config = dict(
    norm='rmsnorm',
    tie_word_embeddings=False,
    init_std_qkv=0.0671,
    init_std_o=0.0,
    optimizer='soap_variant',
    learning_rate=0.00655,
    beta2=0.95,
    lr_head=0.0107,
    final_lr_fraction=0.02,
    batch_tokens=32768,
    train_tokens=117000000,
    max_steps=3571,
)
Each number is 50 + 10 x the weight over its row's rms, rounded and kept within 0 to 99. Layers, rows and columns count from 0. The size before them is the row's rms in percent of the matrix's.

# layer 7 MLP gate, 192x96, rms 0.256, rows 100-133, columns 64-95
104:64 42 55 52 43 39 43 49 48 64 61 53 36 55 46 35 50 44 40 23 36 71 37 46 58 56 39 54 49 46 49 53
100:39 46 45 52 58 49 55 44 53 39 57 48 45 59 37 38 37 57 48 63 50 55 43 58 46 48 52 39 57 53 54 57
099:45 44 66 39 70 31 40 46 45 63 55 42 48 39 56 41 33 43 54 59 66 53 37 39 38 42 36 40 54 45 34 46
103:50 63 66 42 43 68 53 37 56 43 47 38 43 54 43 46 48 52 38 46 53 46 60 31 50 52 41 57 49 54 49 69
099:68 54 49 47 57 37 53 69 59 48 32 51 59 46 50 38 40 50 62 42 60 44 57 52 71 40 39 38 54 52 44 57
111:46 70 48 64 43 36 55 51 65 55 31 54 60 43 46 42 43 40 38 55 43 38 53 57 54 60 58 47 44 47 49 54
103:57 59 49 40 69 49 58 44 48 32 55 58 44 66 60 38 63 39 48 50 49 48 62 40 71 42 55 63 54 50 35 49
100:37 38 56 36 39 40 48 51 62 45 53 43 51 55 57 41 42 30 56 56 46 55 59 36 43 58 35 42 36 45 45 65
112:49 41 45 58 55 60 45 47 57 51 73 43 47 39 56 38 60 43 57 43 53 57 33 51 55 39 69 47 56 62 60 58
092:55 47 54 59 40 45 52 56 39 36 51 54 51 52 57 57 46 46 61 53 63 56 57 57 62 65 52 49 62 41 66 55
099:33 56 43 43 48 43 44 69 66 59 54 55 45 50 58 33 41 49 47 68 59 47 60 39 37 61 56 52 43 47 60 53
102:42 59 32 70 42 49 36 58 46 50 43 50 41 40 49 38 41 52 47 41 37 53 55 27 47 48 45 42 44 42 61 33
110:60 55 70 47 59 58 54 63 48 50 48 42 68 35 57 58 52 32 44 35 62 37 43 38 50 39 53 17 54 68 50 50
102:52 45 53 49 61 44 48 31 49 53 34 52 42 63 66 55 63 52 29 39 64 50 70 38 48 53 52 40 42 54 44 67
103:34 39 57 54 37 56 45 48 41 23 47 36 50 39 47 58 50 53 49 50 62 38 60 37 70 44 40 52 46 56 60 45
101:49 49 40 52 42 43 63 43 59 56 45 35 47 47 71 40 65 44 56 52 67 32 46 32 71 46 55 50 47 44 35 44
095:41 44 53 51 58 51 57 54 50 37 40 45 46 45 61 32 26 49 45 43 44 58 33 42 68 65 53 58 48 52 49 60
114:62 51 46 37 43 65 56 57 64 52 52 35 61 74 46 48 47 41 49 57 42 43 47 56 49 41 43 45 65 54 46 56
101:38 65 37 62 64 53 46 44 63 54 39 39 59 44 40 62 56 49 59 63 60 66 67 70 65 45 45 40 71 47 37 53
099:42 38 51 71 43 49 53 68 43 61 46 54 60 46 65 60 46 54 60 44 36 53 43 46 42 67 55 49 56 47 40 50
103:62 68 68 46 55 59 66 45 46 57 50 65 60 49 60 40 50 44 54 46 43 50 57 56 46 34 62 44 26 54 26 39
098:56 33 60 47 47 58 32 57 48 45 57 49 55 51 50 44 57 52 50 51 51 52 31 48 52 50 48 58 33 23 54 51
101:39 65 38 50 40 58 46 57 64 39 47 43 38 53 58 46 36 59 46 64 37 37 44 50 40 47 50 68 56 69 43 43
108:61 37 52 63 49 48 51 47 63 40 56 51 65 42 57 43 50 28 57 38 51 42 39 37 75 53 33 38 51 56 40 35
106:46 51 56 50 51 38 39 48 75 45 44 56 43 38 69 56 63 39 52 54 61 58 54 38 44 49 55 58 43 54 46 47
107:62 56 38 57 48 54 58 54 61 43 50 54 60 58 74 51 35 68 45 39 35 56 68 38 84 43 42 48 43 47 45 36
100:32 41 54 52 46 48 42 57 51 61 40 55 49 55 42 49 64 47 47 63 42 49 34 45 62 40 45 73 38 44 34 57
094:44 45 52 57 41 61 37 44 48 62 48 52 20 52 45 57 50 54 59 54 29 56 46 23 52 57 39 55 47 30 60 33
089:41 68 52 34 55 69 48 46 44 51 53 36 45 51 59 48 55 52 48 47 59 41 44 34 58 49 53 56 59 45 58 48
097:53 63 31 59 60 61 52 28 59 47 29 59 39 52 46 40 48 62 42 54 75 49 58 45 62 46 61 55 45 42 54 51
101:57 60 58 42 36 42 52 44 42 41 57 43 33 52 59 77 30 40 58 52 49 44 37 62 61 40 49 53 53 39 45 48
105:47 49 64 61 50 65 35 65 61 60 53 46 49 40 42 39 64 54 68 49 44 65 56 54 42 36 45 53 59 57 46 58
097:38 62 48 52 56 56 52 46 63 61 52 45 51 70 46 36 50 55 57 55 39 61 43 40 45 54 49 57 47 55 49 44
095:45 67 65 68 41 53 40 44 57 41 51 41 41 50 49 49 47 45 45 60 41 58 50 39 61 56 57 60 59 47 52 59
# layer 7 MLP up, 192x96, rms 0.243, rows 100-132, columns 64-95
098:59 34 62 53 42 60 57 40 53 45 38 49 49 51 62 47 45 48 44 53 48 46 48 45 44 36 24 59 59 41 41 55
099:53 52 48 52 69 44 35 39 48 42 50 53 59 63 61 57 84 59 54 36 44 47 50 53 53 42 41 34 44 53 50 46
090:53 50 44 47 40 38 46 72 42 25 55 43 48 43 52 44 51 48 33 49 51 55 43 52 53 51 61 54 57 49 35 53
099:56 47 59 75 58 46 50 74 53 45 42 41 42 45 33 45 48 46 61 44 54 45 46 52 39 49 44 44 42 33 64 48
097:61 56 51 50 52 55 53 41 48 50 55 46 55 52 36 38 61 46 59 61 71 38 63 65 53 56 48 60 35 56 35 40
112:59 51 52 47 54 53 61 48 50 52 49 61 24 44 41 37 31 32 43 57 41 46 46 50 63 65 46 41 46 51 40 50
108:44 59 44 63 42 49 47 55 45 39 31 39 48 62 62 44 37 50 59 56 31 51 49 31 52 40 52 57 54 61 53 40
100:30 39 59 50 54 49 58 56 60 49 45 32 56 42 46 52 59 49 53 69 72 56 53 49 54 50 65 36 62 49 58 45
101:53 43 56 46 42 46 68 55 50 46 42 41 35 58 49 52 48 53 41 39 56 53 32 50 48 57 56 52 53 56 46 62
096:37 48 58 44 53 61 63 46 54 50 27 30 58 45 40 40 40 62 55 46 38 45 59 57 55 49 41 44 69 42 60 64
094:42 41 45 48 63 61 54 47 43 54 56 38 42 48 46 32 38 47 44 57 39 27 52 52 58 46 64 45 51 45 45 67
108:46 47 58 39 54 59 54 48 60 53 56 49 73 51 56 33 53 39 56 40 65 51 54 55 70 81 42 49 48 42 50 50
109:47 50 50 58 32 41 39 61 64 42 57 58 55 47 40 61 54 21 65 40 49 45 39 55 43 26 46 37 53 65 53 47
101:40 36 39 47 58 50 76 44 47 52 47 57 59 65 51 62 60 48 34 50 63 28 53 53 50 48 40 36 27 53 49 54
100:47 46 41 35 39 45 43 56 46 38 31 46 59 40 46 50 44 51 44 64 45 52 54 62 55 80 54 30 40 33 76 61
101:41 52 42 59 52 60 63 54 39 48 55 56 55 43 48 41 59 51 47 40 58 50 79 47 57 35 43 48 48 51 57 49
101:46 38 53 60 55 35 54 42 54 50 50 64 37 45 59 41 60 45 53 43 62 53 63 57 40 53 32 47 38 63 38 42
105:52 43 41 62 58 49 45 54 41 41 46 41 61 38 47 71 43 44 50 62 52 34 56 69 59 60 46 51 42 49 56 65
105:56 50 59 54 41 59 58 46 56 39 41 60 47 48 50 41 63 58 43 62 43 51 36 57 65 53 47 69 63 40 66 50
094:38 42 47 31 63 52 47 45 55 73 60 50 65 53 42 36 42 66 40 43 33 35 58 46 44 43 56 57 49 54 40 53
106:62 46 41 53 46 51 38 26 51 61 54 59 52 49 51 39 54 52 45 55 44 43 58 46 60 55 34 58 48 39 56 77
098:53 65 43 63 48 45 46 58 41 44 78 46 56 60 48 39 54 41 55 50 49 60 61 46 40 35 65 45 56 56 37 53
106:55 42 43 45 42 49 34 53 42 51 71 39 44 58 54 55 38 58 51 42 40 42 47 45 54 53 57 56 39 49 36 72
109:46 51 55 42 52 48 59 63 54 53 46 53 45 46 51 40 59 48 43 54 72 54 48 39 39 51 60 51 47 49 45 55
105:50 65 37 43 52 53 63 55 61 36 41 45 58 41 71 50 60 52 50 56 51 59 62 53 50 63 37 48 43 49 56 48
102:57 55 61 36 45 34 51 61 57 53 38 47 51 34 42 54 43 31 39 65 49 54 61 51 67 44 49 51 60 56 41 39
111:34 49 52 65 51 42 39 33 50 56 61 59 55 46 48 46 54 60 40 64 51 66 51 33 46 52 32 39 33 37 63 52
096:41 49 61 37 53 31 64 53 57 55 48 40 34 52 66 53 45 44 47 30 51 55 60 48 57 58 47 72 59 56 46 44
097:58 50 60 43 48 51 38 37 71 58 71 66 55 41 32 52 41 52 65 37 70 57 54 57 52 49 56 50 41 59 50 55
100:56 62 50 33 33 50 43 39 59 62 46 56 64 53 40 54 44 41 62 46 66 72 52 57 44 41 41 44 42 55 69 33
097:48 52 61 57 49 53 63 55 44 54 44 49 46 34 39 55 37 44 48 63 40 44 66 38 28 39 28 36 60 43 41 53
102:42 54 36 26 47 43 61 47 53 57 44 45 55 56 57 38 39 52 72 43 47 59 59 63 50 38 51 54 33 58 57 36
095:56 57 54 49 50 75 34 45 48 49 42 59 56 64 41 51 48 45 34 51 63 58 57 65 45 57 47 41 47 33 63 57
# layer 7 MLP down (transposed), 192x96, rms 0.236, rows 100-132, columns 64-95
102:46 53 41 65 58 41 30 30 56 52 39 58 52 47 15 50 46 57 42 62 45 46 57 73 69 46 40 49 46 54 50 48
097:43 41 54 57 54 68 44 57 67 52 39 37 50 47 62 56 39 51 50 44 56 42 43 40 44 45 63 51 53 51 44 59
100:58 63 51 30 30 34 45 57 49 49 51 53 62 55 37 36 49 60 53 44 45 47 56 45 42 53 57 62 57 56 45 60
101:34 49 69 62 68 38 43 48 43 59 52 58 59 45 39 42 55 35 57 65 58 47 39 46 37 36 39 47 42 48 40 48
098:26 63 47 50 40 66 51 35 40 54 38 55 48 60 44 71 57 56 58 47 52 50 45 40 52 36 51 43 63 48 43 61
103:57 56 50 35 53 47 44 62 63 35 48 37 54 46 47 53 43 49 37 48 44 49 57 50 37 44 51 66 40 69 50 55
102:46 52 56 43 30 60 48 59 41 51 34 59 34 43 47 32 52 51 65 30 46 43 54 53 56 68 42 39 33 58 62 60
095:59 56 58 64 38 40 58 57 38 54 48 77 69 64 56 53 38 54 41 48 48 46 52 38 57 46 45 55 61 36 53 54
104:59 48 47 41 63 51 49 48 57 64 38 42 62 83 58 51 48 51 45 64 43 40 49 63 51 49 38 44 63 50 42 53
094:51 58 50 59 39 41 43 35 60 41 58 52 66 60 47 52 69 34 29 45 28 57 43 52 51 59 51 35 62 49 67 41
100:52 34 50 55 51 45 42 51 65 55 61 55 58 54 46 39 53 51 53 47 36 51 57 50 55 56 36 51 70 38 53 76
104:57 44 45 42 55 61 53 43 55 51 40 55 53 55 58 51 52 41 43 45 46 41 51 64 26 52 50 53 68 37 56 61
113:59 63 32 54 45 40 52 55 63 57 55 47 57 62 41 50 43 22 42 52 53 51 42 57 62 32 62 48 59 70 55 61
102:47 43 58 54 56 36 43 46 50 61 47 53 68 54 37 55 54 54 69 62 54 59 51 66 38 71 61 40 58 70 39 52
102:64 56 46 41 54 54 43 66 37 62 63 49 46 60 38 39 41 44 43 40 56 69 57 45 39 37 48 50 37 50 54 44
094:36 36 48 50 55 79 45 48 45 52 40 48 54 62 45 40 29 45 56 51 36 51 55 53 53 48 59 55 62 57 46 57
098:41 55 55 51 47 44 39 65 47 45 59 48 32 57 43 70 43 46 61 52 67 68 36 46 53 66 38 47 58 44 38 38
110:54 46 40 35 37 64 32 47 51 51 32 59 50 56 71 46 34 55 52 56 39 25 45 50 46 44 35 45 55 49 49 48
102:55 57 41 58 58 40 58 58 51 63 46 35 61 50 66 57 38 52 54 34 49 46 62 42 25 47 65 41 36 61 42 57
095:43 34 46 48 49 53 38 61 36 48 51 40 61 74 46 68 63 54 51 33 34 54 46 30 40 51 40 44 63 47 56 46
099:38 41 55 62 57 55 40 50 70 47 53 49 38 43 48 42 53 53 63 41 60 55 40 43 63 42 47 37 62 42 59 60
101:42 41 56 58 44 48 48 48 49 51 34 44 58 14 56 38 55 48 50 46 45 46 50 43 59 69 45 51 44 45 53 55
098:74 40 30 41 46 59 47 43 58 71 49 45 51 36 46 66 48 66 40 35 54 51 50 45 47 59 49 54 48 56 50 37
105:32 86 41 58 41 69 62 56 48 52 49 51 38 49 56 48 64 57 49 45 54 44 59 46 50 32 62 44 71 55 53 44
108:65 63 37 54 53 53 44 42 71 58 42 45 60 27 40 36 60 52 59 47 67 60 60 39 47 40 37 56 33 59 45 29
100:39 50 59 51 43 34 34 68 45 57 68 35 46 47 52 53 66 35 49 56 50 41 35 57 64 46 46 45 33 46 57 49
106:54 42 55 47 56 53 45 45 50 56 45 62 40 62 44 35 54 55 67 55 42 67 57 53 35 61 76 53 38 33 42 50
094:33 46 55 52 65 65 56 51 57 44 46 45 65 50 63 41 33 50 58 70 29 59 68 55 46 49 49 31 49 51 48 54
100:61 57 40 41 42 63 64 50 52 55 37 70 41 50 57 43 54 69 47 42 55 48 37 52 25 53 52 48 53 64 39 50
094:56 37 45 58 53 51 40 45 56 59 42 44 41 46 58 40 51 44 41 65 45 57 52 54 59 65 47 49 51 54 52 49
097:40 43 42 55 39 47 50 40 53 58 52 62 59 62 43 64 50 54 46 39 54 57 56 49 47 38 61 68 64 43 54 63
102:48 58 62 37 65 59 53 55 43 33 33 51 44 56 42 61 39 47 48 54 40 48 58 28 32 41 55 56 52 49 62 48
099:43 46 37 53 52 33 61 41 62 27 26 40 45 48 53 31 38 53 40 52 70 51 36 46 52 47 46 55 48 51 39 54